python train.py --n_kv_head=2 --vocab_size=2048 --activation="squared_relu" --norm_place="pre" --positions="rope" --rope_base=13800.0 --attn_scale=0.321 --bias="none" --init_std_qkv=0.0486 --lr_mult_down=1.5 --schedule="cos" --seq_len=1024
Each number is 500 + 25 x the weight over its row's rms, rounded and kept within 0 to 999. Layers, rows and columns count from 0. Numbers have three digits each. The size before them is the row's rms in percent of the matrix's.

# q: layer 3 attention query, 64x64, rms 0.14, rows 0-63, columns 0-63
# k: layer 3 attention key, 64x64, rms 0.137, rows 0-63, columns 0-63
# v: layer 3 attention value, 64x64, rms 0.157, rows 0-35, columns 0-63
# o: layer 3 attention output (transposed), 64x64, rms 0.137, rows 0-35, columns 0-63
q0 105:478492500522495525439528532509495444557555477504476493556506504514552482517510477500492500476505508497507484495449496508540485532477488518506514516536521506489483536533516503480496487508519528
k0 122:507456518520494568458500542498498449492526494482484457517479515481508474498503445475504494523542520474518526538474534482514476499500466524492515468482549500505531522499488504480500529502504515
q1 102:478464482548473496462549567482502454561526475483498499532501497504551476501513497482491526467495509467498480516484478508544510507492491513518505487513539501477492520488515539504488474494507535
k1 090:458508520496506514488488540525500436530523510518490457515505500494480524511467481492558480483520505455534506532532501489531510470486489538485521481527522479495502499469499464462440488498506523
q2 077:481496525527445479506532481464498479523519492426495510477484505459535487492537485495517509518560503481479508512503483520534465445475516472525531498488490482490487534485522534487506483494517493
k2 073:485488479527484506514493535504461526502528477492504435538491470478485467455523478510511541520479492465497522522526499449520533482484473522509496492499504567492532464517491501529474529501520501
q3 079:527525469495487444474500446533527514471424518508524498478479520493486498469508499521465506522517496487529557487500508484495478492481505470486475524490451503494510526518455510508495479513520463
k3 072:521460493510489516546514488460525545506515489458481504506520456520464518504498486480497523505504513495503470472460479521491492489475539526480501519476533496498490491548527544554466502534461473
q4 102:494495538558464534504542523502479478541536472462476487512487516536573523500494506471485533513482509500494510483502504508530520488514504522471507474490523490520504492446470511473498486482528542
k4 094:495516469531459510558492524542512504515502530438469478534462494440483522448514502471508510497525502519495517513535486480524481472507532510478522482478503480485504504476473500504540520484508522
q5 090:492470505499521530501485503488479528480535504529544507477541508501529482499509535504480477488522465503549489466479490519498420515511520466520512517510491476541460493505458459518530472481486502
k5 084:448537501502523488495491463488483538509497535496497532510501486530506471469499511502484483499505466457531502480516491518499505500460512502506486525459446549563529511551506492540483477506479476
q6 083:509484486528498514467500425494462561503505523522516522486535477518528538467485518517494483492478487483551503539488475504463508493507492507494470506488491547549487531507493511493533520493494460
k6 091:488498461534510477488519473488482528515484493511532563485509466516491521485530536470505510495489510513518517478486459496454542489514538467464501475476456483538470511512469468532516504480472476
q7 092:516535527470477514533468510538489497512495484544513467549456495561530495493498495489499493471484483495523481478511502552504464488488515503506527493503516518478445526498505527525547484499449513
k7 101:529472473514500500486491512485535476517512484487463515538501458504505490497501497516509499455460487488510505507454452487490492491494569456534551510494493505504473496509533560497460503474474472
q8 086:477490530458459493529498504486482493480515524495478476502454491519475509544520512472533477473539500497475459558502523508548503527490484526496472506505539522486466504534536508452504498485535499
k8 105:526474526506523468481478492522498505480476515512461490508488488450485467498516496474495486507509514498505540523459568516507511500437478506527513489532517528471494470427483502503468500480471484
q9 103:484524526510504512561499459517480468501504483505512504478510503465533482459510497528544517468527511485467492555474511512541502495486492493465496511496472525536508495492479489495541421495520490
k9 104:479475432482536479501488458502523474510481533500507462508519474524490492482512460508480536510477467495461496490485460526532495492506488514521448500470530463476476499512483508547493478498533465
q10 111:494508545443500507513533507481515528532539458510519484524522498461522498483446508481532520514485519532507505460474514476523511508521512510500519570465519504500532473490502514454501503516481530
k10 107:498486485469498564462486477502484475504490513473479488500533487501510513497507514456494494471499457512454509480486498539503453460476543511504507494537458513496490467503533547517482513493462549
q11 124:507546522476519528491495522541500500452467487500485482512518532479537499503461494506463487487473505483495514464533515513521512532489484508509491512542524505517525525572467500464559503521478483
k11 124:492514463464508521479495478528526488484511513506479502495523498564445532553495501474476491493546523520502498544474489463484466494493541524504538481458540532509508506494489518493489508525520471
q12 098:516459502470493508484466482496485484472500530453495491486484494477526530479518506449487491531534485432554493522526529467538524506472521495479559519513477498527511492480505496514505493534478493
k12 118:472499492494518518516536508524512501501497454478509529502512472515514487482483466545487488493486486528463487457483543513441507513481490503472469511494466489504578490541453529491470494489526489
q13 118:535471508467513495498482455454481546529519481470530525496506502477477540504450520464502479496542487501508502480506494500469525494507513471514487463518557483517466502532496503512469528454499531
k13 093:480528515527508501497516459480497507509481495502476526530533488445497462497499483508512527523471530491490512554502541495490517538450481518512476506522471549468508514458454521556503501499481511
q14 092:496506496565494495530510481518492531473525492497477531526460477510534476517492518497497453540542512519517498498492548501518458505493522495526521478524507518479473545430455490508504493501493502
k14 105:528488487480482525482510524541473489524527501529505546515518493517457499530513475491534549531535497466475500516552488527474489497508515500524555509469533486458485537506529464507490487510471511
q15 107:494512520506494480478486525470458487494516514478555515466488447504533482511536539508481521487495523486490524520478451511479563482479528484529481514500503535499491471495546542484496476495510540
k15 109:483499521531510475439503526482507477442514531465533489521502514531531510517491469479522491549469522489447497512538458494505500477499482527471522513531488506465478472477514531480504472504515518
q16 098:528516512464536467530486446500508551478478520529502494467515518485473518516477495496535515538491483492473506453535471497497498433529485490505488472490482501472488483467465477529484534495482482
k16 060:491551487501482480482480512541479485508462514503480495485502498522501497558504476500476440463481543548499484487506484485496495557541480487477486509470529521507483532528544478498498510530534489
q17 073:510472467477492552528496529493506492505537525530460476505472502496487516522508497471487518518475484471527487489435517482551501492473498514476486477521492501567531494516494516534477522480474455
k17 079:516515468528472529494482545546535478490508481472484532512500502491485444454488470532481476500502500511493504491492505497552529546525480508529524487486527508459531487466495515468546500490536488
q18 107:507489498503490532499538555507522441535511510482460508533499494511526526532505533472492486499520498503522474520442464488543479507522489535522508511512520502498501488524499564458476475477489518
k18 108:530475507544480549515514558530489451485526460471493476499455489477508485505484446466538511500517494510514491494500527511526498526475509480506507477501518458488499514436510525504472490480485489
q19 088:464464499529529484451509570497521474532485507522497509473446503505511530467502530474491484460491525483516484511545478501498525493470481506509488462523523508497480532499511495496462481515554485
k19 083:517474517580500510529484536505500470501533489501491489509517469491487477477468505500501490478539489490509533524482513477516522513495498536488463496514545464440536459472503511496508505458458519
q20 086:548547527484482509542478489533484532490521488490502469511494490466494496545468461490517532492522474488503468482508511554526506511498508503528521512501485491502515490483546505493450545502445538
k20 103:545496467498477475463515521549482454471485498465519506540494512523520455492510460527502521521503477511495505493476497463547497502499531475524524511450477484477478520489482527479482475529457511
q21 094:483478501506534515500481475495490501495477461488511520494517503504525513493508505513469521483465534533572510492480496505457486494491513501478497516542490496552557512549469490463551496453527513
k21 074:466534487458517506451528525497473496527500524467493488478512546535480483500499490461487445523488535501458504509478470494486474498505524557507497493493513536537459508514500467480496546507480503
q22 090:521497465492522543513497548506504500500501493497549492503540531519517500514471517491479532504486464512491501447509463499487457506532485519473490503502542490484511423521529510535508503461460520
k22 080:475519480480505521474503475499544504466518536490462478513542528476471506475501516510484512530525510482506495506519506497588517522476473499546521524467492532499501519479506497463535496548472498
q23 097:495504526518480482500500475526513514512455489502521519478539502518446491518490494506462496503539483514490451514501471516453511517482551454489473534492517497543530492525542497490528539479540528
k23 100:488491471518524479497502502466479529457450483476523515523521472486499491499546506517512453502450512544518493510466517474523496522492481473494525507489485501515467525495460459481456447495467480
q24 094:517501492444496490482463530491475518486505503532484521462514570486493485522504526486473476521511528494455529486538521494478501486529484552517484545469479506500524477537504475467471534507508505
k24 098:507501531463503504492472432520484520467517560538570519467527525493501502541519533510503499508484478510525506532520500512482491460482542509532504491518499496481494528519482511516537510484519476
q25 116:476535494490479488531471471501469488507526472472499479487484499501542550505472500535529465521494512480467497461500495494441482515532477506509472477468505490489511504521491447504550513558502475
k25 109:482508505467481484518563509448517505487510488542492488546482493526499546523505494517487459511519502524515539487480462503488521527526541480503508494540476512505490473499475492523494540431513483
q26 111:484466480482466520490485483517517493514515498510541518500511492505504560503521512526553510519515474470500485473469489444548499508537564465477500479504519506483514522525503451473498467527509491
k26 112:476494504478484521467489483470516457484479464504486506456466520482504493492517505463475518520482492509511520487538466482467473503541500504494530518497500536503527446497477424521489521500519553
q27 107:501487515462470486531537507497469498485489505483534483510489537516507506457549455491553459509486524486464514493520500476500519519499484468530526526469453500489516483500437513498503504517482450
k27 119:498507520506483486482487519505513487469510503494519516484521513456574494472524506483498516495493478500460555456490494521473486504501541500488468466490529508552496495537523501519573490521535498
q28 094:432485488502448520453506474489507478494510515431502533528500536506501488477497495546507452534527476502495506491483525525537510494533487540524491491479484518524481503503506477512510538506471523
k28 106:497502518513454503474525531506460485508471509523545519505470553478542506504470494473493487473508521495485480508534504492500526500505531504479538497464501473560530472462483513445484512504545495
q29 099:515499511498535455489481493510513500499486515460483516525492496483537498480486500486472510458495498529542483459497494506474458545543494505536548488514471540546495554488530491495531489513546511
k29 100:489469504512499511515516494530520460520494462533513493508456503526541492492497489501521468482458497505497531524466509528458525550496483547525496478496493519478512511521487467523493523529424468
q30 122:513514525483481542463525501489526500472503528507450480474524469477557471530507517530502478524511489467488507480499500461484490524516447506500481517517531559482462486499524524493488522452487501
k30 114:501468435474515488480539494521508550549483516487537498479467478543491493544463519487522497538516518510486533460516485467485505519488465479506511474533496484489531501503498495521511512504484449
q31 089:455543489490487518519508477504495530456487497492493550496471489491523469518515501514475532512533560513498473509506509518490474553504493496509517552558503517509497484505498436479506517524536498
k31 111:463512486426458490463525501499493511479510478509483478523467498546496482504514487508525497509521500494462516505438483503516507494466512553524470505496466512492518527503538471460484509498457471
v0 080:502507490464574526474499489490509523525528512555516518498473485496523467489502495498517463526505480477522527515526522520564493506468516443490508481487492508449519505501491454504472518490527506
o0 081:499498517528495524453498524494493483527532501516500507460524454493514514517530481526480509488525486484426494528512448462529522498541528486543520522506478455462504477482503520482471496489473501
v1 094:529478561508523471513516513475508482514474553516473558515471523522536488500543476492472462531487481519491504513479496469527530515451484502531496505499518536522461487500509507513481469483529504
o1 097:486459506504486492463532523502544476503450500498498510470509464509483543505505491483444488515481491511529494532501516476524502544506492483502503492481530504481529407528459500515529499509518501
v2 093:515473547474469528506483533539501480485488465516499519476477514530472509454518484529507500513497495468482481474519514506461537491508498457518509531532503480500514479473465513434474536471538494
o2 091:506491556447483488462523545516484489513531489494458552464528528463501464494502477507491510465483504498514558504487513479499459518486478462512536495523495513503510517532469510526497479492480524
v3 094:468498492519455462509476480496515511533520520484490491536519485492534495510502493536497481482501485524541487467444498477472527498501493524499461456512458494500486451527442505475516495493469550
o3 087:525513455558473493536484490474501549494484469545495512531499503523490504498507511453441437482502504525529525494518498474496510506473507525509470474536520529501530516492512528471512487528513499
v4 074:536542503556525520509489516528489543518488506509502483515496485468522532536482540497474487541498503490461481472483494511519498469521510514533475508466550467506523478499536505550534460493503516
o4 077:468482471487482555491474489523495498517470477504505482452522527531468511491507507519526463515475479471526483498488520531474498486502545552489452504510494470540529496484502454485497545462486493
v5 111:539513493454490501511491493499482476463506509589478470506502484514486497489534485478540505505513522520458501486484511462503446498493507527464479489473497449499490516544501534512507464500471488
o5 109:545480479471504472502459506501487489504512479532492512490469506511458519510477508460546515483525527501497461504505502531484541466507484487494502440517552513488472473512516484512477537436486518
v6 095:461509517554503488491549523438499488495505483480484551512547529480517483475523523474493495527492530503459534504530516549479518474532506485472476481466517496518499517507523497507541510485489482
o6 097:512515510465519478527495494525530471478488510505480508479493529478556501518483528523502494536473476507497458500523461465514473506524527524496515539497483544550510490545545494454543494507497473
v7 092:514500479488526494466517497552470519508526499525504534526477460529481538505491506530493503439495483462508468518484511471508564515456477500487493509497476523512498530471518527503479462467524468
o7 091:502480482489462573440484467520487497498498500475535475474531448481549481443502476500455533489486488479488484483523499491494508505468501476505508460493529483479477516497489505523502519518497519
v8 107:499531499478505481433514490472501508536501510504505486528435491507474505497517489481525510529501517512478485499512468531493480530482473456574524506486463498473508521467489481519481469534463479
o8 106:486532517485455477463505474449532539484486520463534495496511535476501525496531513530497512477515493494436501498532534524524491461544463518514504495499477499508503435500476493508505499476490480
v9 100:483485509500555499510428446518501455482485505455474474528501513506479522487504505448511530520459497460501509536512501499527493475509505467498507545509510504506478514505557490515508497469519509
o9 106:536495505517502524530553496534505493524505508464543529503525493468511504520502444497521489506497500478501447470487506496507507518523479484485466569493500450541481485536472484487457498520481494
v10 098:466539528546481505519508484528521511502513512510475484522503505485507504503489478507516549472476540542528446482489504518484495490471536488509431481506542481508478503503480484524482506452457467
o10 103:509496483514531495483494483517533521528482497504498524491506535498529513544512478549526450481547499509549505455535524483457487465502472537481479473504518497512522516514544523514523475476528532
v11 105:546523522494508534480466529498494528475499485535495503437507505520472485497446478475515555473514502512513507499498532512517505488448539491477498529533518531528532510462474482519478518500480473
o11 105:500473521513522535471481515547506493540524491522511504518504462488481459494483515554548513499540480520483514475483473491486513491498479521485495515492476513510473491485528502592499510456500526
v12 103:471519485507483465512468483510453493529501487464526484477572516491495528484471485494527503457510473534511470496526523510528443521514481527494505488463502518501476526498530476509493552538494488
o12 114:530519501528526501532538506491508519512479541471523486509458523510534495505520467503576497510508500520504501506486495504473502496501515521476518494460512528466478521422495531523507487541453496
v13 096:517478485522478524516489463503508463500553475486518480486488462499506448529495501494446508507465491561496447524502488517498525514505492499526480508439539515465536490503495517492489476466492502
o13 100:498526473500519499449537522437516456514491445516484458521491512534498469500505482521485475522498469484497474491486546478443525464459499512510501467520465476494503504516478512519506506522507491
v14 100:424512522512519501462493507481501474495543520519442500485495505498520491486496455516522447536473496463516514479527506507464472442511514532487503515522508515511486489459461507479489518488505509
o14 095:547523506507489491497481538525511491539501500478474522480468494513518549539446498500492460493493518527492521443538530469533477512503510505502518565533484495464494495521492507472465484511503481
v15 107:485531492520549503524528476521472498457486519516454470501433497497507552512503497486511508520486480441522491505517485498493504512511515502481473480511515504470500495521558447489509457533474501
o15 112:513480507528517548517481502513496473499514554468497465474495530484476522501496492500493499466487513453500504497539541469492519530534517523508487511510540466508504491493563470499448546532526491
v16 087:465478539536505534540480486483543467474466537488535483542518492494520551512511485502547504476494472510503524481473456483455520510508515488486517472502524512461505513508494478535500523467493475
o16 084:512482500489543491505522484491502544484525541506541513462542447535488502548481497496503481486482511516548488541525507484481462466496470520499468509525494504487516534522531498460483478530513536
v17 097:463498529496504505523513507524564476508523479513481506509501522505514468541471532490480481495478526528541482537489493501493489535486490541471554514514521514523521457490508486550503477559492517
o17 097:432526503515511462495476523463519450500493473488484533555520483546501504454481488499496489540507541513498533479498524507514505494514512529472444502481476483483484514480517486489503490515544478
v18 101:527516538510534471491528530475485527507502504520526512500496515535506514479503488525505546512517463519542530531492495499529529503509533565512487517466551479510493457515459528504502516487477452
o18 104:479490502466546514472443484538485496522476510547483506499489497474513479497495510492529505501494519499548489549478522505554506490453487524514489505506536492463538463504484547524543517497477507
v19 086:483560441461470453463507504512479517513492513465520480495495474507521472485498506511487540519509485486476506540488485490479495495474484566494514509473526486463486519462538486498542482473491498
o19 082:486532469470475490522452501475518527505473528503534435532500527478466524507483478474557504524490513500472449480465534482541515492473535488488493482499504498541491513484511524523513508506491517
v20 107:531456484506462488467506479468489479509544484509491467476493515527475479488464469478436515517462537503487497518538479551462514488485492501491482529466491504468480533522490499477497467529480505
o20 110:515504480519499488471535503456533496494513493520487476537479544498490473461471535523500516487491510486503454480514503479496482479498436476515522501520470497528500461525509493522475516508483414
v21 094:458473497472487499510506496548487464518495513523510513460529522480491507508526483511486464476489484507443430538511465541504490524512513502518508498483489527476514484456511505485491497434512468
o21 101:501496512518517450516529512468502450542468519475509498469511520487494528471510470514501462501505506482480497491497498520485472492482524463529521481522489525490442541498443490555535471525485510
v22 107:514549498499507492524477504496525493520473499506544498506517500458532489506490464458476496511510487516514498482542465486476456519454475517456512462455530535464490487522489513531527457532520512
o22 108:472500483504509501540519494452561525515481493528517499473508479528439495480474505524525483517495523534496466513532505500499510500499522501498511469465481515479531494481531500452443553523480507
v23 084:512570518495450487490470501449487497470506492453482523500518507494536493477492485477495546462496463475527494510513486530511484487552519480548504527519540521514516483509505482528517476491482476
o23 091:537544527484519512525502485513528515502491534483516503530473499484462491499505504547527465519555508486514514494519533533515497512447517505520462539458507516555515478516535512514511494461471485
v24 096:504510496477491519493463466544508506533480490516538517472508434478489495496524483489501458504495501484489464503471486518485523531531457452491478535507557501515464502500508478505511491479490435
o24 094:500530502522506487450483530514493487476494529501539546500550522517474484532495463534482437497478462491512486531514515554476510512494501465518500519484498515490463533478484481528489512491452500
v25 105:489450533523466474466498501554483488516513498547478510501497461498533472462537475517486472465501502515522466509498494509466536496494471452491487520509456530492492466511495470490477514496510549
o25 104:512472527534451469456541557471519516485512487503455513519496498500507496464524473500452478487517497529482504517508501493476456564481525482535502472516504493480483500526532513489513480517473486
v26 099:470515483467505505492440492511479453492491467546509508489510437496480492475499492490527512465467535473482504506539501508506513509462468470478498478538525504557481479484480481538505518502484468
o26 097:534551540557522532474501501528514505490545528475539568519523489483512485513474457494513490533497512490500515467546499523492493523535515484498498460505484517467489506529517487515493509480488526
v27 091:464557466517490471455478513496518454500528499488515522482454529461503497489502485503452519505501495516517492483494511516442490540514501461510532504501520520497533520530479438502466515491500487
o27 096:511520545500474473492509525450518468500502545476488439514472497473502471527526482515505464524506465530478534502529513490502496471518462507524515538476470511512536531500526508483470467531509526
v28 078:517492497467472538503537502542521544486474517478519526531515536499493438516523522490483504504491496488524528542484494471495503551533496492450497517531482514469488484490528489439491499479512530
o28 079:446472480466508474520448485477495475502508488535473529528521490484502488504512490507462490507483524511459512501453462501477528548511507447511496523461526475530451533508510522518505490513523505
v29 097:519476481448466492530515509480483496547478491525506531510528501519488505505510502525522475526530514495515459523457520505557522494457501519514499532500554460501475532556509509515493475505497465
o29 096:507522481538506503475500512506461467497479535492507546490506501521497503469528507505493563496494499480570460544471505481513566474492492491504504507493524504504493486475467526517545476466528489
v30 104:453505477486537485515478531515521482462531508501500518525512489507477478476474527509520476483479456530512482559484523464516494450525493505484472523521470520495503498437454479482499479514476474
o30 106:540516509487522516508428510515493472483526464494504538531518457491514510486488468459490455525562484512455492487514501487475460508504499499499519515526513477501501522462477523536522483534482493
v31 091:547484526457525523529496464468507519486571473517506463454489504497486481471496496457479487473563484507509514480499499477521524522476518463510515512490506526471499524530533485505535492507489508
o31 091:510508483519520447476524529521495507482478474530541495505506492518471467489510511483460536496559455465474506518493477496512510497469478473519497527492509515507498479492538496516423540480467496
q32 073:512508517537493444495516513467425470503485501481489506537479500520509464507476467514510481550509536523494500509459484503487459497484447466530478488468487514498520489517528494536478501489537501
k32 091:464526499470486477571488489496479541501490530515532510475502518481515526508478507482499530490473462543496485531540482509517503502466552488542514509495504509496536504519542557532512485496487520
q33 100:527480489476516512508505495535515490520509476536550501472537525521437514506452484500515490512524484486480508487482475502476486473503530480499485487554492532476519493553494498561504549516503473
k33 116:517523484482494471469522511441493488489502501495520487515525514487505519520507498522468461477492498460444515455514476520473450510538473460507511514511506523510511495480474482480580495519482522
q34 095:472502500501479518532488447529503501447449534458479508521497492506540461463482535505532510522467526512471523494518506483500493522496489499482489510461454536503490508471484524496551489502493459
k34 094:501581486467517468486505469498500494479504468484491497468489514489531489474488502514522511518458518484527513551494490528500517488542438493552490493515494533523486503501500504469466527548515495
q35 074:504513482494483501499498462504459477522489532513503528506532498486508513473488518503511551494508470536452454539446503493507498488531526510493525515481458531526488525505476476551549536485514470
k35 093:473507463481530496508500431520496527467509459478491504492475512500521484443507518517498522513516464532479481489540486497509501530502525488550509509459503527533505483478477488504504551539520458
q36 088:508505513477521501540462464528455478509500494467515543516510489521501463496485485510536531496478459521455448485514520489463516527510486502514507544508454505498456466503529505492510478535460492
k36 082:491548447498529464514508493485495498498545476493520517513521518517498507505510514492487493530525523526501495495474505498499508523493490466520559536459477478566498473546501522515469540537510461
q37 091:487472514543482495467505520518515511473519474506511481497433500515480495506505492537535530523515541480475551472518477524497471517474489482474512482500532507483418514501474516483508465514503525
k37 088:527504471484478489499496483506511512512527523519473542462513478430503451487495505478506480554538519481522511470506473527520483508501463527528498457521513494468475497505493485520468502456519453
q38 088:515509512532483504515461530481530514499526501491480488446501484496424501536533464469476484518527522508492536523508504476504533480477467483500530493500523480510498470501492462488449493505559495
k38 096:523481550511476466537479520524525516498496530514478516530481493477544469505467467495503473524545509498447529457544471544498489546468487522489451530497517500491507510505509516490504486494507504
q39 105:496499494499473457487518497517545507500541547468489483473488489507491505443513453499480475500575516483498521496499506530474520489496510523506512484527544519521464487490545492522457508459479506
k39 101:517501529493509453548490511501496500530456504505453516548484514504494477503481466497478478546528497505462550458481496531513471489470497489528468490487497494476497491473481506545503501508567498
q40 111:493514511471524460448551521501508538502539487479544481495483521481474487480491543468459474477461471468535519441507544515502524509519494516511488505515469482495516520530513507503495507513472486
k40 105:498468504496492480481507490521508463496511512513528472528470514536483535555481520513510482503524553464521486515505495547530501525499500485513511486516552530485517501441562491477466490469491522
q41 095:518506506493487483501482528500483518513494492452530467482522511512446512494492461513552496478507468546494479513470503468449519497524470463529509548494487480478532460506494502490510512470529445
k41 113:536535535488549495468498494454480489496504514551486540500540502507513466509486553500497493476514484476503543448493505524458475500497493494528496490474479503511533480517503510533487506461461539
q42 110:545491485467506502504513510551471510461474522487506466491501462490499507486513519537534506477450525497510522546490495505461519533529475476465508484506504489479557473490498470502496543506511447
k42 106:482512452452508491551477512498491538505547515460483483514514518504492532491496517520499493492498461520501499512483481484441467472503464474538480462524522485481523505445522490517514484482462527
q43 125:512458491482487507521501527490497472498482484483513499526475540522444523484482476497486463523558516516465482469519478448537522507508488474498491513508480530533518449545515539506527534492499494
k43 108:481539533494532503474535462493553508510523488522515532466511469478506454527498526524511532499503490483464506485517514507473479498513548514531523539557526496509542468495534485473509491477507493
q44 102:485466536509511466527482440513482549484481504503501496534516502542478467505514543514489535462510438518534531473523469498489481539489494480523516471506525521499544490481488527516505499477503500
k44 093:481481503522525475538480505513463528498513481511465522540503463519521504472505491518444526481502540494459493478500509506498473480488532524474513490529511476551511483491504491433481534485451477
q45 134:461459503544509463510508491473506491469539547500501526533507491500470504521498483526551481520542530507527497532476489494480493477451500450500488484459501510497499504478520538494467500478529545
k45 114:506466510536503504456557516532499518459462475491494478496519496513529489465480530512528494476511488487516473466507489448487492489513491475527526485523484477441492488549501513470492444505490477
q46 108:526504526480466470467459430511506488459514491503471514513480460517517500512491493565455516530518508544496502490517506501496475511487506503503511473517476477455515511526457485486500543471527503
k46 115:503507484557529506550478481506495536498513537528475548492490511479463506481513513461531497476500448499519500525487505496504490452519490480496486475500449545513505476518492535500465525501470454
q47 115:526447484517552528496498463483468565521507477483485481496505482517470528472515551469520506442486536487547495524518466498512524498476499486498506506480497476490510480529491508499476525523468494
k47 099:463486492480448480520509498525553510533483515494505445508523496509493488483511506496490540502498481535475473541470505468484472550497464502472501536519459515508509504494528499483497494457462449
q48 107:503468497560485543499501513521528504542540505546469462486517474496463478504530494509490509524507485477533504480531509513493479462523499492538493529503528462474510532484479492477440483474502532
k48 098:484428497497503524433544474516498465505514496482502515524491484531494536491427492505482525509516508492509526509476495465485521479496511510487454495484477542503528502498494473490510449471523497
q49 077:468527466497520478475512481472555509484465507480498478527454528471498507498525515466526552512501490543511498531468516491542532499509518522460501512470443509525503504484517532517535498488514480
k49 090:502537483492500514506495427478481477491503489488495470497473487497508462497506520514500515497517491472454482476502504542520432523487516534522510525488497539496487501491483485508539560534503560
q50 108:461497517522516528493535502485523524548538526471523465496451454521512471510527472482488515501540501485555542485509482512477491494490541484546493519494499461494506481495500494446494480483480496
k50 096:513411493524514545470483503502498466511480506493479493510482494524490472436481492501532519519507521502511522482505526512491517485481478530483487447516486491484487496537466469534512469472541477
q51 086:479519531500475488503527513428524512471438520424474495512512533519483512502495495509478506461516484516498485510489527491479523508515501516489511519455486500530529479469504524482495521479444487
k51 072:493489491529493500426497482490483483508530462481499476502494462507566523526498502511496494529497519460560486567505516486515516469517499515528482482504496451488479531489502506492469516538505494
q52 079:511460498504530500487466493494501481481462510467494527565500479508520551474499488538518479527485487480503477488519536500478516477516480517472479506499473478451524455520521506479448505551517476
k52 086:566459498507482497481530557492520509468507446487527507516540479489498513489548495490514502493501470503559545498504500461504509500486496504526506452516484480522532512536500526513528476517517482
q53 088:486477506501529517512502463538521485532495503486503520507534468549534506488468490499486487500506470499510481464472541543444531485508560495511537549513514481499482523498514523511480528453522495
k53 075:476486496495524531461518512513464514538485507505510488529510535515506488452514542520482522507454484530513441513519502475522490528518525523528498509510443534501527471536537538509521523518491485
q54 108:492532524505493462539526516528463493481503488505524475470485523526479468538504463513524486475520489471504501530508517501454511485489458480516521486514522533509446539432493486509471505460514498
k54 086:478513481471508479489490454505459493536477491496480510478483502523545491508449451498473478511521501494507488491489567491441468502492482477545493512478515465495515489502505541513498557515481516
q55 092:500497492509497464486503464480496524494521497463523512501523473509486507439494534487489526525511530487508491480519464529496531486476543510465543490485475542487451463494572473523513482473517500
k55 110:508530500549513499539492495468502498506488520517495528517498485448500481468534507497547493514483435534456481461500463502532498512516517507514492511534484496540493489490530544515479496494450464
q56 115:558536467474499458457490517453507489496474479480483498527518529461454508547479471472472487497477497477492535465479466478471469493497487497526494491482525517499516478482531524489480526488509527
k56 099:471463518488478486480493513506496552492508458540525504530481516522526575534483482535457487522507516492496530464493515555455508458474494498499495486522480491471499506515514490512473498501512539
q57 116:489555441519513557511507502544464489524484504527503514543485534519524515490486495473497497503463483483562511472516546518500496536492493499529471525536486517492456522472493509500511508511513481
k57 114:484484474479511526492511538508489428523489520521523480472504501489519457498523494517522510532499554516524518500466480458461541481530514535510492504488506535500520464531546516483517478505489541
q58 099:430519501488493490518509492522527470509511478520522486511497502474512470506530436492500478506482518508515522479529517507551485513520479528512525474518493503488527496464505535542479572500519544
k58 109:508476550508535508511496490517446513495527486510472490477496513547501482517492505491553512484513464517541472484478493503447465528505568495447527463522532514494488495500529511486517501495518496
q59 103:530495522466558435483472494528554480531516482519514521515521504507514464560480497507519505515505468514484510530499522533503470509482526480476487488510488535494515515533488453524532523520502503
k59 099:508523500517504495475510457494490535526491525564498469497568481508480518497519499523483486461500510517494530458488501487528514497510494477558477479493520534512504479519467538516501559477524530
q60 093:473481476491515500496463535499512494463480515475480486519525537526547492497518521494481468522518538506493488491531533503480486474450528508477490550480487488481495472455505517550453482516487450
k60 116:524550561522538493443472542473474475525516529557516497496524515477493512522521468510526453502525499496524482485475494506498491493475474455475534503509489498492534488475501483490512479525495487
q61 110:537481501514515510514506524452504469512488511499486458514428465498568547526483510521529527522499481491505508521501494519527521499538487521508531500463513518519531513493526523504443510493480486
k61 112:490483450516481534506515506508500481478501516494504471491483492454466503479530493510481563505495478509542504525484579457498503484494505506510504495494482465484501538475466536535497522480478552
q62 101:470450462485503511531495483506510494507534508517500519514519495503509499495488505486525514466513534537516530529495497502556477514522505494490489500491504550494487532437515547572520509473463534
k62 100:491520539480541484525486453514473521514495485515483484504445448527513502460501508508524526481511473479516476464449481537489490460503489516494546489528486491478449479519496463485498503520522481
q63 113:521553473464502464494498528533488503473502505517445496461473497492465532445537495489481493543521508479511477542524484454465522498515514467493471502467531487512463483504479514483482494490499509
k63 113:525482523501506467564541499487526538489483528472512532484483540509496467515492514529461478521546519520499509509496516453499470475504483483473467467509506517502454518486534488531517460465492498
v32 100:491491525508538494506512458548528505507529472482498516513545481504523527508460485513498541485485504515468478532541492449525517480538460519498501521474493456474512514509489504550479520461468482
o32 109:453515478508502483482531533516499527508551548528481461522496461486468460488473493543513507515513530489494479463470483548495504525461520463505506504506516491478515493526535477521471483479467520
v33 097:541492522487529504472464467503473497513458510493480496523476508553537466555552484512508509511485453493494508514522512459497482471475468529523515509519523502496484493496471466474453489535519512
o33 099:501491482474485495456515461485517500464480513521479518531501445501536532509503530505463451461490525463506493485506494485486481492489463512471492472526479539476511521531510524480531505432487475
v34 098:505497514454512535494488536459520502482502499525524500443494532502483512487524526482508509485503517478494465487508570498497523496456496483523447457462481524479540509549495514475485523486518491
o34 095:537498484446470493547505496492552475489522491484543462483479472501484517476484506499513479531533498534477476516530509501473480478521518504537508499552488490479468473513504470459459481482528471
v35 103:513510508470491502502471481452511511477463499507500497500463482478506488497487472463544503435484502484458513523548500480505462515500515538515579474501537528534512520514505472503496499492472500
o35 097:464465504493462439490504524458507502509539496530500512526499524515508511501489502531470500499548500480434508475501503518488494483462478532504496532517529493465476474488445528479510506484541473